{
  "n_head": 2,
  "d_mlp": 384,
  "norm": "layernorm",
  "bias": "none",
  "tie_embeddings": true,
  "init_std_up": 0.0818,
  "lr_head": 0.00693,
  "final_lr_fraction": 0.0,
  "batch_tokens": [8192, 16384]
}
Each number is 200 + 30 x the weight over its row's rms, rounded and kept within 0 to 999. Layers, rows and columns count from 0. The size before them is the row's rms in percent of the matrix's.

# down: layer 2 MLP down (transposed), 384x96, rms 0.193, rows 14-20, columns 0-95
# up: layer 2 MLP up, 384x96, rms 0.238, rows 15-21, columns 0-95
down14,101,204,196,244,199,216,225,183,209,158,138,190,224,236,186,183,168,196,210,220,191,171,180,251,225,219,173,180,196,135,193,176,215,181,176,189,235,207,209,172,195,191,208,210,259,250,191,255,199,200,184,159,188,289,191,221,213,222,177,272,217,174,170,243,217,188,203,256,193,185,207,223,230,162,240,212,225,169,218,199,167,150,217,166,189,252,200,147,178,179,237,168,170,180,152,179,224
up15,103,199,193,173,236,154,171,197,199,221,152,238,199,219,212,283,200,124,157,170,208,182,168,197,232,185,163,168,224,161,144,228,182,224,169,179,153,220,219,210,216,228,196,230,203,252,200,173,233,207,204,204,180,180,151,226,202,223,227,217,208,197,205,203,205,233,219,151,267,257,220,192,199,227,188,140,157,228,232,212,156,245,208,196,196,210,180,239,224,210,217,178,180,163,188,152,180
down15,123,186,174,176,251,239,187,189,229,217,141,215,207,148,147,191,178,191,234,220,212,211,188,199,230,212,230,215,137,171,223,245,202,224,108,227,228,205,165,220,183,215,133,215,205,230,156,215,218,193,185,190,214,106,198,171,231,211,173,232,241,240,175,225,186,199,183,173,244,217,224,185,186,202,227,203,161,239,169,181,185,259,200,212,187,221,183,238,205,215,191,196,233,168,174,223,204
up16,062,196,158,245,199,186,183,170,181,185,219,198,264,179,183,258,292,183,165,169,248,221,275,207,202,189,185,196,185,203,178,150,187,146,168,160,221,211,193,211,164,198,193,149,189,214,217,213,189,168,176,188,171,178,283,219,200,253,196,191,201,204,212,229,199,211,182,223,183,232,245,178,198,222,133,210,194,196,204,185,202,203,188,237,159,193,231,229,185,226,178,183,217,185,153,238,249
down16,086,206,185,206,201,155,180,174,202,192,200,165,231,200,175,212,234,163,167,153,219,205,244,224,260,178,221,214,183,195,200,126,196,148,186,186,210,191,224,194,169,208,204,208,199,211,178,231,201,197,170,204,155,116,222,201,207,207,214,160,188,223,189,222,221,247,185,208,174,243,189,187,202,223,187,237,196,178,168,210,167,281,205,199,218,216,263,311,220,202,195,183,207,207,128,216,214
up17,123,163,212,201,229,186,176,163,209,144,219,170,186,158,191,202,188,157,234,176,202,231,209,230,210,199,201,249,168,230,167,191,160,201,214,194,203,224,260,212,260,203,171,235,255,234,168,153,190,210,214,221,220,196,204,225,201,205,255,235,131,188,165,197,188,206,234,216,252,186,147,198,187,163,237,250,219,203,118,151,156,218,199,175,172,178,207,215,238,197,163,236,180,219,194,214,173
down17,098,226,187,177,200,205,206,203,205,170,243,219,159,162,195,224,161,185,219,170,211,210,220,178,192,209,132,228,202,179,187,176,171,211,192,207,204,227,252,196,181,231,167,186,199,234,204,172,210,218,204,202,256,319,170,215,223,208,201,198,164,221,198,193,197,221,232,198,239,178,164,198,218,204,229,197,235,209,213,198,153,148,188,181,213,135,152,99,222,174,223,211,182,198,271,203,209
up18,082,186,214,171,231,222,194,184,245,219,231,202,166,225,253,182,175,205,213,145,179,189,204,170,235,144,135,196,240,161,152,207,184,145,166,169,174,242,218,147,242,224,182,208,206,171,168,227,196,253,200,237,180,195,210,201,242,197,199,205,218,212,213,185,263,183,181,257,187,180,189,195,182,191,225,261,201,184,244,172,178,200,177,296,210,174,207,204,211,160,193,178,223,187,187,181,234
down18,079,228,212,172,192,183,273,184,208,213,218,204,222,146,253,166,189,237,214,237,167,240,200,189,190,189,200,264,164,189,199,181,236,188,144,241,198,165,148,138,205,216,230,190,196,196,201,227,217,166,204,189,188,233,212,235,196,207,208,206,227,182,197,239,165,162,189,205,174,176,151,231,179,213,196,171,147,285,237,247,162,186,209,177,229,205,238,163,202,245,189,212,186,195,237,202,141
up19,110,221,159,213,196,184,199,236,204,175,233,216,227,131,131,181,207,146,228,161,189,155,203,240,204,150,225,226,242,174,202,158,169,189,237,166,207,255,228,218,187,213,204,271,236,231,204,228,215,155,173,214,186,185,191,244,178,200,208,169,211,215,197,189,224,193,194,222,228,195,209,183,198,234,161,198,233,190,149,173,232,178,150,226,236,137,219,208,193,209,163,187,150,265,192,229,203
down19,110,225,233,281,227,185,250,167,187,179,172,214,206,214,162,224,216,144,195,195,220,170,179,189,200,177,196,222,192,238,195,190,231,184,206,209,201,191,202,185,237,193,233,211,180,216,208,228,245,204,256,226,187,232,230,170,175,166,197,183,198,162,231,230,208,122,260,154,208,117,190,229,196,192,165,214,223,186,191,244,213,182,193,176,200,163,166,125,190,233,203,175,171,264,163,203,210
up20,103,217,186,195,202,234,176,135,115,146,180,232,251,206,205,186,195,189,253,196,183,142,266,232,251,178,209,198,228,201,209,195,199,168,163,256,183,195,252,201,167,224,154,201,231,208,194,203,199,203,162,181,137,192,267,186,174,203,178,201,196,165,203,211,185,236,196,191,205,210,172,154,165,252,159,199,266,204,198,240,166,186,178,196,206,190,222,216,234,232,174,213,184,215,206,224,195
down20,111,173,207,216,183,185,183,210,140,213,225,188,195,198,237,133,178,197,247,186,143,164,248,217,163,241,164,229,235,224,151,215,156,154,218,222,245,223,202,202,150,232,156,201,234,238,151,267,246,238,196,165,173,201,204,150,215,228,216,205,218,207,200,212,169,216,196,246,214,136,198,179,185,239,203,222,177,201,195,216,178,187,155,195,208,208,211,201,169,213,155,219,184,224,210,262,187
up21,115,229,143,176,212,187,147,209,164,152,194,191,179,218,218,189,188,188,228,205,182,198,201,240,207,165,238,209,228,242,162,230,140,182,239,210,227,233,237,180,208,224,179,224,187,277,199,186,190,189,142,177,212,174,186,242,165,263,263,212,220,186,139,214,184,217,206,180,175,197,205,123,176,214,176,218,203,201,231,179,188,189,181,292,214,205,217,230,189,238,216,208,234,200,198,211,173